config.toml
norm_place = "pre"
rope_theta = 1000000.0
extras = ["capped logits"]
init_std_qkv = 0.0193
init_std_up = 0.0193
final_lr_fraction = 0.0
batch_tokens = 65536
train_tokens = 260600000
Each number is 128 + 32 x the weight over its row's rms, rounded and kept within 0 to 255. Layers, rows and columns count from 0. Numbers have three digits each. The size before them is the row's rms in percent of the matrix's.

# q: layer 7 attention query, 512x256, rms 0.0769, rows 186-191,250-255, columns 192-255
# k: layer 7 attention key, 256x256, rms 0.0786, rows 122-127, columns 192-255
# v: layer 7 attention value, 256x256, rms 0.0693, rows 64-124, columns 192-255
# o: layer 7 attention output (transposed), 512x256, rms 0.0667, rows 128-188,192-251, columns 192-255
q186 111:141141103122101136123107106109132084184149103159107129162083145165120157133172116151185091154165163089103102140190120196096115171103099114145062101124184110133142132172117114130103122133113109
q250 100:180081105110158134155078191141155168174143166114077175121083179156192144157086166183134144110138198098185160132151125175160133142124146164152169132109107149063076139142091141159087061096078124
k122 110:136100129177124153137157114152153079123136162156141184131084210173100143139138166089153119099166133166134139180079126114105164130109199150084126092112187105151146111116093104189091083125109132
q187 111:081098101215137127109177112129145104128097130188131102145149121142135131140130140136098143115111063111167153093159080110191123171176145102088154088123150156104075111168129104111114147106134156
q251 099:091141146099115073103145097107119164146066147132097120114155109128128086088154118164066107112180154132152170147126123107062125147106156080124173082146139157116109134133098137117124140127178119
k123 113:084119134129127145147127137082133095157122137168113149142122087147104155204055099106174129085100126173164174210133054102145165161141056066175089041124081128132187147167130123124117088118168095
q188 130:143138110111092169166115167167106071104054113095144152055147108179117159077105116143121117130137207104151053107221133187099170137163123130137123146085091132126133139117194119093169092177135139
q252 098:109129130155109090113132090118104126159107144148112132161150128185103123173129132132084142110132154096204083166130202145202132133133116094180100123085126131127103126125158159088119141129076078
k124 118:129101136167176108116147161104147095119105218159113119073073102175087085099148129123075200137111117119094088139174065161168134143166083131165140121155117114165060115081101175119138071164146161
q189 109:130141083164135131164142119141141121139137128168114116092205110142130145181144165085100148212069128144146142175107127170143080135185119103130099116097122149109146083108216090109228087136120185
q253 093:161045170178100133120163128139194109089142159169121113137125162128117139135142096133097173145141177110219121157067145124171093103098139093082103112141107101130122108152070136135197107098067157
k125 117:097099125154197039094117100151110148113211146152137091161130139123164171169154102151154143128135171136123168187142088198142121187104119114177072109093089154154134142145172090122082074146122089
q190 099:115104073131125099105091116100112131147133121172096176105099111097126156080114159078115111105137189162094164108146131174071138172106126087143133122085122101106124107106078082128204086134157115
q254 098:165141079122161125135155151118112195166071198144126113109155105114194081054107121137142202184134115147136101133116122140103133118119128111143119172142112153136109128184175152158121101127143126
k126 097:114120147084108143143142116173163171085185157153130113106107068071070156184169120091172135123119113079066089140120083073091122053129179175112108139139108142086186083126172126124101099116047176
q191 107:126155156128146145125162130090073135167145138083136189141101186215131122168097089122113117163137123196135106162097127124209117137146101168175147141115119145112172131083137175125151136156105119
q255 099:109151150060111169147170082152191136140108102101095124112182146100125168118158109120135151106191106115110143203080163188146151176173091093124111170147157110082156185148108094188145126093154091
k127 107:175194158156116088090141119140123139146161104148169090134165126119146093183133109185143120148100075112101116159099138165109148141099122111098111187138190072099131139077125199105126151096084130
v64 112:073124138086146193056164121118134157153087111132145106097152088162115124083134093109108122165163142140097098174117108086163165097145140117175075086137081158113143096118077175092153179171153114
o128 101:115124082129171096136123094166151159138087118122125130119169168104133141180160106127108135181058108163109086186105139144140093112104094161133109134147131093177078189101160122140146139152140171
o192 103:190128114155143149172063136088056096090165160150101142154110114135140115057121174144168175100158141150167163059137157109093106163145143114102124125107167096143170140155134105158128162096092102
v65 111:127088089114106115115141136119121126166171131124185149073165128113136130128130111094162156118140067192083080139119107098134137120171142152151110101139140136131138143134144173112147098118127115
o129 096:115145124167099222103157161163089155136115131163139129129165135076199115077165133123108118126159103117111094078123117135131137111109101139097156079159101111151057167135145056102086082183170125
o193 110:133168160100145073155128113094171132155102140124144138154094108127091115187102111131115166172104166167142114089149162090144097104136082123149091156096109096136165111168118168161124173078132131
v66 123:099132099161111081169117111119163112127138164152169116188167156159144162128108119107129152111135088197142130129120097168141163146117123115112103180160136169076106134127119124202112133166110141
o130 104:130192137124174127151104130106110135111167127063128128135064140047190135138113119168119122141191075060158161124180111113167104106172135126122200104117098150137105148101052117113198138063109147
o194 109:158099161091126159082151102109123126159124138099109119077123099144098118099157121128146131129114174139140103178119160130049111089120148103097063082107152082147132138176171176118108127162114079
v67 102:176123092154107103110123114123154130177110180085169136139099193103131132153185077122157185126092131126128162157141171186099120135119140147107129140072136171114123122118068091053121147120117098
o131 096:134136129127148092138102171099101051112128122196080118155118146140072132084114153138146124158142139194098079103106125118110132196135134123106107115108094204132126093132114171113085132104142083
o195 105:117123153117101165129141094130114190143128151127173145151136110141111079125108111115127121078198129112160126127132037085173131087114135147170105157118177057111121184103137133150164153179110185
v68 096:200131105170092158159089137109093136098143144157113100136106118113121101136085197161147119150127173089123159060134100116136126122163122158105204152142214090095131147125093122130171134154040131
o132 090:157100137050151107120098121102098127101081100078153108181121157136100079134087141141167175188134138164118108148086089082144073163129105147148176136135162088164131139153110159123046157132110118
o196 100:093166183160108134113200168160167152136156153125112156118132138159147167102149093127128048111151088114076090098144132136139171106137122146107091110132103195087153118103167080117149166118189151
v69 099:111107150113162125168118194078163085098117097064106153159113122156106144187179141140103131115168086012117136075076139157137098143141137157142122143089136110118069168165127114119166143147087188
o133 090:140163100151127189105110140120085140091106154156074114143076139063161083099167121177122085104156125134103139136149141113177150153185096168110197134120104082151103104132060132142153117113091139
o197 106:104065108058148126088131130173113166185126148116136119071113141204128100109109163094119128143108161131149139159145190139052130146122163126126115119134099138145182166134203155124072143085183105
v70 102:097196159143155116165114189116160099130113161117119140118101108137105131147191143079097170101120082050110130168075148154140103212127136116153150133163174103127123146149100110083108145186076133
o134 096:111134106142107126084104136084090174138151178064114103148154155125105126162185123068129125130138135191126147123127113053117101148156203149061135059120125086107153123160130112132187091101162164
o198 104:106115172116126168128133159156109123090112078153112110123083131086163138174071129177156106138096141104117097133132124162119126074065092152160118190114094172153121137110176185138109139151185119
v71 090:084112120073095126115153092139160129160127117181095060107108090186160090134115123134117118135198110146106148198133110095103106127149122077114141130089141124155119099094124135121123163114135172
o135 083:190157076169119135136138167127103122100162114122111132097143154129117141168169118112111084167115167128090145145213166105089114094245124123093191165114110118125151138136170152125140129190100172
o199 097:126108165146136159185098144141175139095048128132214149158123169108133127119061143098108189128123116117157099067105087211152122142046167153111101123130180185091128104128131096180077099104167063
v72 087:134134176142148148083099163131138108057100106148181139108129086135071140069147141116152145156110113180089167117125147166121159158111119134124154127175120163148119212126127117155125106063110158
o136 087:151094124135115060128136131169151100120149134144084149102105121125117135141127107106091113097164081098142149115145118123177101166132077098110164120184163114147148183101086093135106142058098056
o200 091:081145087122104135140166094093150163174120143110103153163146109120143147126095169156119146125089177121134178108130135104057140101137132122101036157113135122086163109136135097114115095172147112
v73 106:119135099217173112137160075165118140141194114095129175097145164153087175120143139106183148166119180161130115121093148128123151191154119140105114188134079110132150103116048171144115107166172091
o137 097:132140148086123111140147149121121103123157135127150168165123089120146077125116134143133102115174151151153109145119137113117114175144124180126101108088092120125138103154104125142105152125148112
o201 110:101131132118124129086091174116132124123054138180126067117125096150111153205180127144125123146116124100071207141167104144163119104113119122124115139154203153088136149096197119132123128153099132
v74 117:119141154130102123181158155126072131128102128145109121128108036094106110101141146108072190142162181111184139137091101090111106123123088229128116178126136118089103193096135093098097071142121119
o138 107:099105108120141106207131091104131091150166062130089123064125117125124166143155113101170164091129114148100136101130122142114172110122148096119084173115116165097145102134140139120148190160160081
o202 104:168144111127167155051116140127215100121175126090120147184135181144131120118066101200123075160078113115083108151119196097154154124122103141114172145133101132172147118080125144145096104124104167
v75 099:113198106122100125170127138136119087106138082098129163144081136155126129155155151129206109090185110077060113165085151080164176148106104140091129090185134163050132138164130128126130184121176120
o139 090:096187141111094108144182119167157137121107176157099133129092161156121169149140136036086099145165168135175134131131111127128153138152141098161088040094138129167118083095121123101070101120144139
o203 102:146063135084177116121130165124109147172127150114135090114164089106120128090101123174117118147107077144091122121115161173092120092112132083137155171127053133153150139134152107127108079106089067
v76 123:103114149060092152097093137144078160097192147147157101086147177109133152091185118142125079124115162081110081118083133117127108099084116180090135152172081177118040107167142128098133161086113061
o140 106:104153120185156076087132130076141103155122157091154133160122114112095131144131149107117123143103118119114098118068089156159086068199165084104112149137167165119089144176200090107153063152163095
o204 109:127117149114109156126105121169109149154123053097127087105150168180181145131081139151144134141182156108104161133180157108119145203095072141184164110071111128110184126061093148144118158130103159
v77 105:148161152216149085130105155109073127127155115146128101104141097142137157190069139146117193108128120110177230127142178142177116110119165111137174127136160085173112133162164129164093103115108131
o141 097:185115148095170131128168174159141072120094107136122072171163188132068147122093173175183190102151146167131125083172151138118115143038123127122174124147083123113105160105191153122160091129150150
o205 100:123162108107117114180128134151153166137147134105174132108099123130179079131204089091087104177096112117064110154091108139059232118185115111149062130112116160101198102110100118109117130131172112
v78 100:138093159141183092146161129095101133105142126149116135126157110150118136113132114181120105141126025035082145134118157137112137129124190120140156116092109084085127126146115153102162075124097065
o142 094:069141175115136079137167100158051112113081126184091167108159121130070127132102138098131133113148049096087165142129104145123084125161107117118137132154107078132138155116105126058145164115164098
o206 102:128126120126105202113133168087124141168178137068118101149088156115165123092147188134131137085104190144170114142121094128112097199117086142134136131094077169127105144098163099143053090129100148
v79 101:130163070125120102090125156059228140099097154114145163130222094116099154182127130141162098140117181129165100174137114097136073160125177161114120119153113117067073117154129140117160206151057203
o143 091:098135120149137184096157104133120063110137125122115127064154123134126115126076161049125099097210143103101112155136169100129194089127168170137134172109151110098111113115147148101156158109113107
o207 110:121117157135077121181127106147051125132151111131087084159089154107141165062124113148094142139093123155062148113087154154120109153127069083094124128113122144228117124135100090123126081126176115
v80 107:168163117116118156130101165079174117116143137122160155146129170111153106150157139093152081121123149112125132155141118116158126200123142097149135101142101126087128098103108190088132185143110080
o144 096:141165128102106111123122104134125159053073167097155131151137100134126202131148115156185099143143095106160132203153169084144102165124137137144183109110080103176146126117146168193121134102117121
o208 107:111083104156186114124129148152074083185091089157100085067171136105105086118126110105117149104111127163147133108153073133092176071165115139116073182160164175126090139135079141055129086202190167
v81 094:059173115153141094186166170124106135137143099155117118092128150093128119144084133085113092101147149163119129199188153069166171126150046169134119191150071183097157116121123117154175145108150079
o145 089:126145184144104094122122093145191115135129155111161169157122135071177173098086073140118129123155100125152174204122148128103046147157117140146137148137093052180113126124136107140167117130108104
o209 104:188112128107120129158141126097121127116163121135182107124152139194055130155143201143128151111109100088114066092123107133149182086098201140141136145107162105151167175156190152130042131126175220
v82 105:105092179154120119168097132118157134114192090179078143197160131114155157148115119173049130120095054174222093125152142117172140166149154145109121160109094125150123139138144117125115155101095155
o146 093:121147111140140112153130156161143125135156150102139210107148105130122125137108088192106151093150090076106224159115110108088110154119112060120089160066133193149097114146107168109173192160152125
o210 100:147115144111103114147167110122098087135098146111159059138124170111135167129109129051167089107110200134068092148111076128139141084109146157132171069168139080100095089089155085148116103115155135
v83 095:112121151158116168111130170060134141158070104091120111103065114146099163102156121084124185124152124072121152083105133160076152104128149096095081117133123129092145119121138200149146148108177129
o147 092:116142099166080149175182125159117133151073178171098092124095140101134125157156115174146043162158157151122112125134124112137130099099104099128131096132089195163129079080109114137044145101152117
o211 099:161122098094208093084104127115064190160160089055098165161125147104126058164080209160131138120105113134152122110130106061146124131124128129185175145213157087120111165135090088087164110131139136
v84 105:170165125190143117153101157131099116186126180094153148155177130159099137116137136090091147193117163115125153145123120141094100124117115150076116120051199144072115120130226132167148095088071115
o148 092:085109190112156064158102128135121124108092097116176082172113139098139125156144195116178135095171102191097139123092146086104142105104160155105165147120099149153093120122141113100109155124102141
o212 113:143142157096104154095153064093123161097130093113055174064115134060069154134150109172123130107083104111174096134128106138154136187116145108156105137115086118129131129145134118167098128166154132
v85 108:109123094087105142032120113126100131183086157165112174188113128134135162145071143153088133105110106118151131102115090130142141100096113095199145158096108154144136073108113107068085173147141126
o149 101:147138124100153109126162132111117115166144110089142143104142143125127150134108159179112117111149096075102165098118116177079162160043113112082115123138108141102177128165077156084175170141106127
o213 105:123114173155154087169115139120156143100156110111136103117180125140092104072144114094182137140163126202108104160180143037147077155164093123065124109142168075063044155139142106168126126112119108
v86 118:135117151102107161169145135146079168086133097161151145119162144130105142107149150112132109128103160125145175063150144142088130141114108189121120067186110150181101136172143096153158153088124116
o150 108:140100097136115157150150056159135120143061112147145147097170173139179118174093150123122152130143122106118184138093125178125117118092110124141176101147133112134059151093099158110090179120126124
o214 106:099171111129139114083107144099127125115152148138084084126071086123091140125129126155103093160103124179145044136191096091136114117122120107110090120084147111089167098143151124143140088156161126
v87 101:070122162086150116071138141142107122097115127082137055064110130141135095137161153168117137099093172140116187112144206112088139164138080157180115155131131157169138180088124082103133158121173148
o151 090:090161094124123147135109125132119170110141131138094177134068138155102123142095089166116193116120129135147108074113102123121069153144130058118131090166121154155134153123156109103186114096167088
o215 107:151097102133148140196148103104123121102157109111116123127181134087107128154167095080175070202147154121108152137080109165147156048143183086094153119103127104090121141189170165143131108123109119
v88 103:134131131133080115142103162129104119141160115174163082156108129135186127125175081136118149179119113109088090160122129062151125156099195140132127151137084180154096148113125125121144152158113158
o152 093:125118116123112159085172150129183129137160096128145161130154133133115092175156086173141113130119120105106113147091126136117174150133087108127188102124127168117119151235082096108162155108127057
o216 109:155139130101138144137132107109095169095101147085076112123103143058122144107102163088165127113144083156130161079142096100098091057121110091158118108145140117163183120099172128131054073136127171
v89 107:151139104145119133184078115143115115130117137115136105194090110134152138140091178096168093109099092158094171142119122090165165118153148068083114184131119153107128132157118114165106138185127133
o153 098:094073158162172102089140152200140108101121103153149041193078126115081116080126107149140052123162129093168131164126117090150095194156161141124141126096125133070079138073097136133113104169145112
o217 099:136159105158102125095141075078141176136136118129120142060161115145123132147141124114139115203119134130142108067107185183147095123119098096137129090141154161115176050136129155087163126062050129
v90 108:123112113062107149090130126114135144110148079122078136122180129133077149138165121122187073119129164137079138117143166190147187105123137183120134159150088200152147173119046109148135079094159107
o154 096:094084091149091156127148118119150099073109187135140161081148146155116096112093160135045088103111137072127192109114108165140100101082153127132122142132095147109085130178095031168101166149131114
o218 104:175094166135122047155148114177111097143138096178139144165119076104207151105095171113127123123141112103167126182191141097118121165152136063131154139081154054146106143078160174072165138023122135
v91 099:160125199107147142160116146087144091166105082102113140129052118112121133097047139121130153095110146135147142099142137140071159089042162077106153132150124107174132247150117145113129118110130166
o155 089:218085170160136169127165108122132077141136149200141136152150088142109111135091107153130121170101180177102130096167132137096146153136151112130166120134115122110080141082093133136032155126141126
o219 105:075126125077115063135133148098102186175159172027122128104112176150146139144214155072117142123146098094112109164112115154147109116133113159139090130108181074149138047104145100079210129097115143
v92 095:162130106107139123204104140113129157152158104065170144182095151064105176093127116145100155113109156110140104143130137086146104150103178101139098176102095152162212161102139123144135134107069161
o156 087:145078148154131132113086139120121105150110107118158172147071150100085104130119160162094105078165179134163054141146123122135142112132134146109166178105077173104141072072062098110146100127141074
o220 104:058131121103112155117132168156153127111057123139120106036167152109192076181116074115177151158177116109121200154098082104107148107120112146069116059103153073170093160196200150132128163188124130
v93 098:131083206076163107119132123120093171137112132122118114119156128177153098159105107105091131113145112081129089116176101175159125062148133192122119088085091153133093088132056148115122109137143140
o157 086:119160104082121084142128150133135159131112115120150148134099169117115154102076149158084078154131093073071162132105116159101146090134112111168173148133162102182122197154153072132138174070149164
o221 103:151127119144119149156124089144138119134134117135097125158126124191084130130195143113146153142161138131174131178084132121115119164077157157101113144126137139065177166104118124149148130161082173
v94 106:128085121166153122133095149145098104085108157157121079142109175124151106169095103140066166094110135130203121109135125184152102112163098102162147187129127103145149138109173090134085124156070143
o158 094:171099192149163102179158137114151203113177148136070113164146121135102126133120139173065167142143095089157135087064140098120162128134117137164123132138149183147180109157123174120127133126139122
o222 107:102157102137164187129120106148168160157153101087210147093116129117096117097139130083194143162159101167101111137180127178107139171116154147103116060140147084077126143132088182107099151145121093
v95 099:151132122136148127165097149094179089099135134091103133134137077176125143130155119050133117080122130110183164145121085165134079117118171169124117090100114072109107134122116215157146151100123135
o159 095:112116120122144113123156162123147122064061172112113096132145106125161139068139185081123139217145140118094140110090106109156176133175116144109143145133127104167079106133096223165105162129125114
o223 099:160104108151122107195116124139134091173121090124138157106084194122112107192115098170091096124133148141131060101133144113064136144124118077082122106185126150149202115153176090063139107155131132
v96 106:099095149122139149123142150140159113143116090157081167120057180174126162134112133116087159133175137096168164097154130183130144154100055084111155143124109109102172186133156125113125129120115090
o160 095:136113132160139169144168079109110171178112158136132157115085140122150114160131136133109097101120103163088146056090107108111141114157136059145186162162104172165139177162076124146186135114149133
o224 101:144135113133133033114090121154106120092125145108156101145137137062105112099158211093188165100163124108137050199121111112154144131112141149142114133113126116115070085134166086110092160053140174
v97 098:141136162080121136142105092092196147129117128112185143106138111077132124109113195142107099144151178171145078147187082110124160090168122108184125141124162122175113115111067169064127182115100143
o161 091:153130091181164164105188185165161152161201129107152127104100066153145152158134180155087132145094109106081105138132164154113172105109108115119215094129095160083173144133090156169112196180090124
o225 102:120137144111123130089121154163123104108153127078098115159175184131075135160138081084192122162162101163133189086078132154082104128178184139130100132162141135071159098121178094087142081082163104
v98 102:211082130122124098152090075108135133096095168103149147113148092106189113081141083131175042089127155095178161097158122088053074094111090134117123078110138128103117143122182189119122144139105129
o162 090:113200085172133171135156132106168066123096084141203112145148119137167100179077081077165126116144085157085150162173174156141172072103125128166152119116149101106129139108087124127040119100115093
o226 108:094139119073150084099125174198135207145112147107098142115105140121077126161128138149060171136169153119150077116120151184150120109187173126108123186129133163145146102118149093150151148110169102
v99 093:066106115109179160095129093145132092149124129141112109090165082141186112141147129211197130166106043109149173135142100158106091090146162118091163086150145065144050103123133112085151124151183115
o163 091:144149068094146117162158190143102098151168120157143147109137207102177110121113099124142163183126109097119173148161059125157096150141142172112134056180167147172127186098168106069138133133100115
o227 096:159104166141113090111116127104145173140123131086198124135063128096102144108132078116102121061137121192094104118103183117086139139122062165172114179062095201077149124150113121195116151114114129
v100 109:130195162128170128148088146183080143192119074136186111103109085130160138148120150077156084151130151082079128160173136085116131117133157155090154083130147102152087124135117126136170165132094097
o164 099:089125121102151115087160083098220105094101116115145094131123112183114156122082160157182156091135164163111113183133111082095110157124146157146145125105124133154079086063153123184161129144114134
o228 105:142142197120089141175120149122125104156183173164084090107107157109159116117157030091073141144162133105166152054075178170120164114121086100142117173117126177085169192146096167127100118128159106
v101 102:133182130094102141103152157195124102127080102119182155138153120119134135096131172094164152147181127150108110127183184133137143118129125122117173153093160093142146166104113183152105127091133075
o165 094:156130182122131111105153129112150224147101140187162161106118106157148143147113128143073216128129162179177128071133142161124118117154110134157182135174115067106113092145121073149149105131144148
o229 094:146097081126137151197106106168119118181161095091085112108160104132130107132154087122119098172124115110102155146145123152140145100120135130090071129114159161103143145144192129153106104135129117
v102 099:175085114126091119167132193182119181147133160119062196162115144126137120143140174091074130095092138161156139085110211115170081093109114105172172166104123114146114204149088115149126136090043098
o166 097:126111174101153101151108121162116041086117113131108077161093083113136169133141079191127132092111153171125146069106194099135142085118147101164138176109158119114137093157047115137110081147107123
o230 106:088137110146112167058163124182085171098115162151174128103111145122156133171175121122151086172123084113069078158173064162075091147139109128088114090196124126122080096136142105152140135119196111
v103 105:082134133087107138134129063135153116093134112120084119147158067144150142119109145113096086143106114118169099139142104168159145152140137151157098149113137170137099067117106120128115185178153079
o167 097:093168102103146077080135083072136148112148117108110118196118117149111106196118081107122135108090132115074164109110146138117146149167134120117159163137100130119146092147128233213189129139160181
o231 097:166133143149138136162121166128143110128134163173178162084111163127103146095111118137104102137124167162144127076096118079141071097130116148129172111099122120137096149093161103106115128100086088
v104 111:119128129210100115155123162164152121145150118145149103120132137140130138158109141140090148113087112176097119119099129069177125086181179081131130181065139182124136159127193113121127079122105115
o168 096:119104157137125176133163241124117108156102124108132190130131070130135166114108113135090140074130147153143096086143143107094132146111132169136159158149134181153122146097097140175194121128163094
o232 109:104106141065107061116081010101115126125166127100121073147102143176163122149176172132181078111066105110109170138181145164152127117119131102155123139136114051151121095139107104138083163135084150
v105 102:161121160092129139207112158091098177126184131112132120121146122086098117112105108105122153098127172046090149183113120098173140085170124155177137175146157120101128096134143115133152162206117084
o169 098:101147134103156124119159169112144158110084149133120135158149124194133153155057128086090079132151213103123104183090118153141133141131161173168127094070165133106106136120144125160161151107175112
o233 102:121114142175126138092144106124157067099098087135152125123069123123178147118209119183195121115124037148166131100202121114117143090129139099053124139163094136139168174198144142086120138133096152
v106 102:087167152202142144120113119086153145127139131140077160155084147118131109183130185132139172103148112133090109191155134141118120179083095139115136188143174096127160158127150175144111102079156126
o170 093:111143141090094107162103098111105075141147142149096168160159164092140136090158119172161179191135180138049106097151153113088131168175134146140158158132131123134104143153122148141195123122075141
o234 107:118183115156138106103105085140116102095101127090178085067176094135150125083099137162089108141135119079128137108080127086089142088129166152151160108114053165126120148127087104104109124190116151
v107 102:108163150166143089121078110143079143159120151129143119086137169051171112130115139131125097094122092062140099155134127138165147121120115151121144107167159133129152179150130153167108154201103185
o171 090:139123141122138131101113145129132140144118093103154152125156157177115090149107159092124090055193191048164144137103131091106162157109118147158210134035122197150113067085107132169169122151159114
o235 104:143099123059065111172159144117137126134173102121122140192092184150138143082103119159090189149096084174132119129096126163144098107117171114128123163120106052143123100126138161097108140037124099
v108 094:103103093149050071110122101131143132104167109140115094098084136140154174102094132143213142116096155146109034121114140113128086177121126087139144138105130147148120187140155170166152072125182145
o172 090:146133200151143139170098128114102133135109075164139097112109157145172133100167109141075160145179172129074110124109119166151065140111139163123150100170131121103124056164180140104153117179085148
o236 098:120141101076143115124157156090140113142117175136101131093089133143136090121133171154145148150051093123112169181129139076103196076136078137105133145066094132155140091110077104133090116047111107
v109 100:115140151179133124116079155087111110097167135140081104118117124080084133136105093133099146119093085134186123087106139163172159080159107143208095155114177097156077089135115069117129142115141218
o173 089:048118122067137098131136113166130177119210129120065148111131104127099093117140079167115139127085110089091126098057091107090150055117091118047098143118073112099147114131099185172063182139117102
o237 103:203142132121044169151153177167144112117090118144131128112171128162141139102161199090127104105156151152118097150170122133091119212096141172135151131087092139116086176116167148076189097167149118
v110 108:116161122076133192121114119143145115148071150132089124110108113146119123115149083148146111172102146119074119102104135164070120121136154132136076117141197136131093165128110121131163108096188096
o174 097:168146096117055164092097134129112109159090148144131161136092122099148146071175081088093175139058117124121104113097122151114095119090131132092135055121130102160123118102133138105100155121124183
o238 112:100118126165211096159138130115148149120171094123112105080166126160076120220132163154116173128164180109144113114187089097190172115112104080120167155124122162128104124180103099178130115126149134
v111 099:140109102119123186162161129126162124093138142095113141082108088136127113109118115124118102090182143171131057082066110152115115144133146142119122115109170134165108191121158175120088143026128130
o175 090:182116152199120152156125178123165117114094132083160008164151154114126102078130102100140099105169144103101106105083203173128142103127091133134119123095127157098115136114153135201041071151145126
o239 103:128100074068126101101086146133128126156147145196117222153158103082154155159171157166145187140073161063134141184240054091145079129132142161129134136121103127100126149166125083100158141184104142
v112 096:121137190128095138124112128129150078102135132139150111124152146193107135138100178135136092109081165172180110124143147140085092224148146104133068168172074152145119150152073140104099148158144115
o176 090:141139139150144172134169133152126163069130117101133113127145184088117074088128148159133133147155058150070154137195136112134138142161151117125076071118120151170134087147177180149116159104063068
o240 099:127157122085161094105110165124098135199116093135134120144092150124131136166165131108091129111077152104072123122107098109086135049131149166164158131148189122077160134101181114152110139150178216
v113 099:191077063106130158077122095076146119065107105111148086111157128106145122113123109105180117149113153149080109140107126115116135103152095138118131146188098121130142037134130164136126109151089145
o177 091:128145144066118097082085075104100089134105116055157108144118116120134099096171189125075133124127140060169088095119186110149122073148170109158144124137098078089130136086112117056078130131103130
o241 107:096137166189168129158123151151157173157115160161099156125095108163140204180108131131175124126168119132132160116155084143145138151125123127151113105069165150176104199191114069148149157123099118
v114 098:094138134164108103124103135158129128101150103183131130174088144133151121195082172061175047098150167075150128127129121082143120121107144076193186121113164113128157107091188156114119153071109160
o178 092:122138160130162061121163146099135176106105130094129129120155123124197144186102073160179145141088136114152124188098155105082134158061199174187135165173138084125087140136159135128056129109098114
o242 103:141120136094067152164142131153101068152132166169118166114102067118078118066165117095093091143082131134075109118089106124138141137193094098076129165068061137080190135111087070078148094142184131
v115 102:147131114087155200073159111181196157147108159054083097060130114197153128116090147121176175117166154175062078133134104104118167126140129080112080142141078091162187104104127150088133151157139071
o179 091:149130140107105134143174150081154143152104124137170096144146154132046096163168120166059085154098118176110120069159162100188098129163132169142174097161133131128148139096157141144058134139124213
o243 101:100104129112126111161075129111099108093132081190102142166080174050161090193114133095175164106147112069204163133104108183091170098066113146136140156108123176122088117165107148170161113158137132
v116 101:125109102109080144142081111075124080107142155091120156136148130132144146165126170087180072104102137097078112099163140140138140189124134122107130120126177134144113099108104153151060146123123095
o180 088:101115137115077132108098138120084103089103106123104070126126184170159132134209105106083124124104115061136143118105117130210118146142140150154150058140150120064194125155096130151167104079143166
o244 108:149153118148164130111173107143174142163128118158147129130100112131096100137119155159141145133141135163150129122099183126132150162127122151132143156145145125083119111091159062109131122152114083
v117 095:175161121114116127120173086081102135171111114155100143145076099155121110115102105132116155143199094086111099136124130134157078090108146083129110131166133155089166056172076095132099110178184076
o181 091:117118095077112086135156150138128145150140103163096150153072156108133109114160155189132094105106157143142122100124139112093153111134156095124117052161165145125112114183156117115084165128172123
o245 096:128090157163152165098095126123137133126133131089119096042172126148079135166187148100120175108157128134121137131124090064130116172143081107110142187124076134140117153071151184128175135087086142
v118 104:111079118128083148136117121072195131173095155132148142125123084148125131071036150162137085126059086168121137085080144106088100105109079140125169150112140133167074126111129123102153130173173102
o182 099:152172107127112181067137173108113138197148104153140099118117127136129121080109120153120081129127122113146169139130132133155132157080098098089197152086140059122155137144083169082073162094148141
o246 096:106166169087159083137065069145072092075101123078074158150136132134159126121180065138175102112142149103136087175147152131109137163154158169146065119138161163102094131117080080117143142110114172
v119 121:140154129095162186168117136132105159128087145174155095114119112136069126148133098197104104128120129118102103133169145116126097118154125181153141118148088117140164106109119073120109094152105125
o183 107:116087088077136132125096092145163094152153166089152143158071103151137149117121111093093181111094110102132152179143140147153099153146132088147090118086132116126142086153175064178082105084076103
o247 106:138156166166097112157161186134160118105097051105119122150160114104140111120108118146170067129107092185148118117088101100156136141086129147087146137108096115128070164100104200072143175125150097
v120 100:206190116080099135115136080146142122135113090135099095077161161155139080156105104164172093085097125121127100124177109098107127123162132112148133136082104094164080118078117137086149175148197127
o184 089:136122137151154096133143145156172149107120056105142138111128128180107137105138154134133132156109166157149070153069108122073130147115154161155143156119166156144206129085161078150111122148084121
o248 110:063085162126096115137178161134088114097114119121153138166072120129129131112143109063057113171119101152175172140153142163199129086094141111122076106168091100133092095103086152143119087089137121
v121 099:169178121100135119085193075053158133127129161101135166158097147126142169154129138137113118088182055127159095140140109108142122056169110132054148103083131165107114122141091152127083081124060084
o185 093:159172099075106108151108105075146116151118156213080118107178120143123154120137170188169114131156096116106154138158142113109120109207102136060126109149129146137111140143064079167194117155153134
o249 100:065119153186091086157138130196121178124170108141146087133094116140087108120110110125118100185117165106094104099162140199114136160082136119220104149143108085117168107101191166077057179148200137
v122 094:117163144168134143144191187125140137112085126115117114117104170141174108102189142089097108149104135103137108131152159176199141127117153168095101125159088155120097135105128137157111092065163175
o186 091:104170131117130107185155088061196137103130122108088129143079115125100157165107192142093125162153141166121136139061082128137144115148098163098171151131144115134120138145140149163141096021100093
o250 105:175078162131150119104096140118094142194105133128158136149213101113199121125087103132108173092116097121150121085152108152075119121131152132216104128142145090136107138105117155068086153157136160
v123 099:128184106092195109080111118096122153126129109157111174156199128170164114077151173106126149147141169137134161166131152167190139109160178122124124117159169138174156157088143072134112117082150159
o187 094:104100136119108128145101161108171127074107181103089145087130158188101155098140164166121161126105212166120106130105130117084074133101104109152111141128148117088102120121106127122177154075162126
o251 101:171138112156067132130150133155096101164134091146177086104154171036143113150136074077114103142142072094094112083169115110172113144142149154178147110120134125100131118113122177129115105183100081
v124 111:133164107102128181187139137069106111098164148140168110090100131143112135137097093098211100120121120168099064110118094098098045148161123112129149114149156140090129186140077096115104170150125122
o188 101:074086135179148112088099122099155163144127156141141082150083126136114123062122164119157119132110158062134064105148143190141176126141108152155094104118135139077117089146136131145088128145103065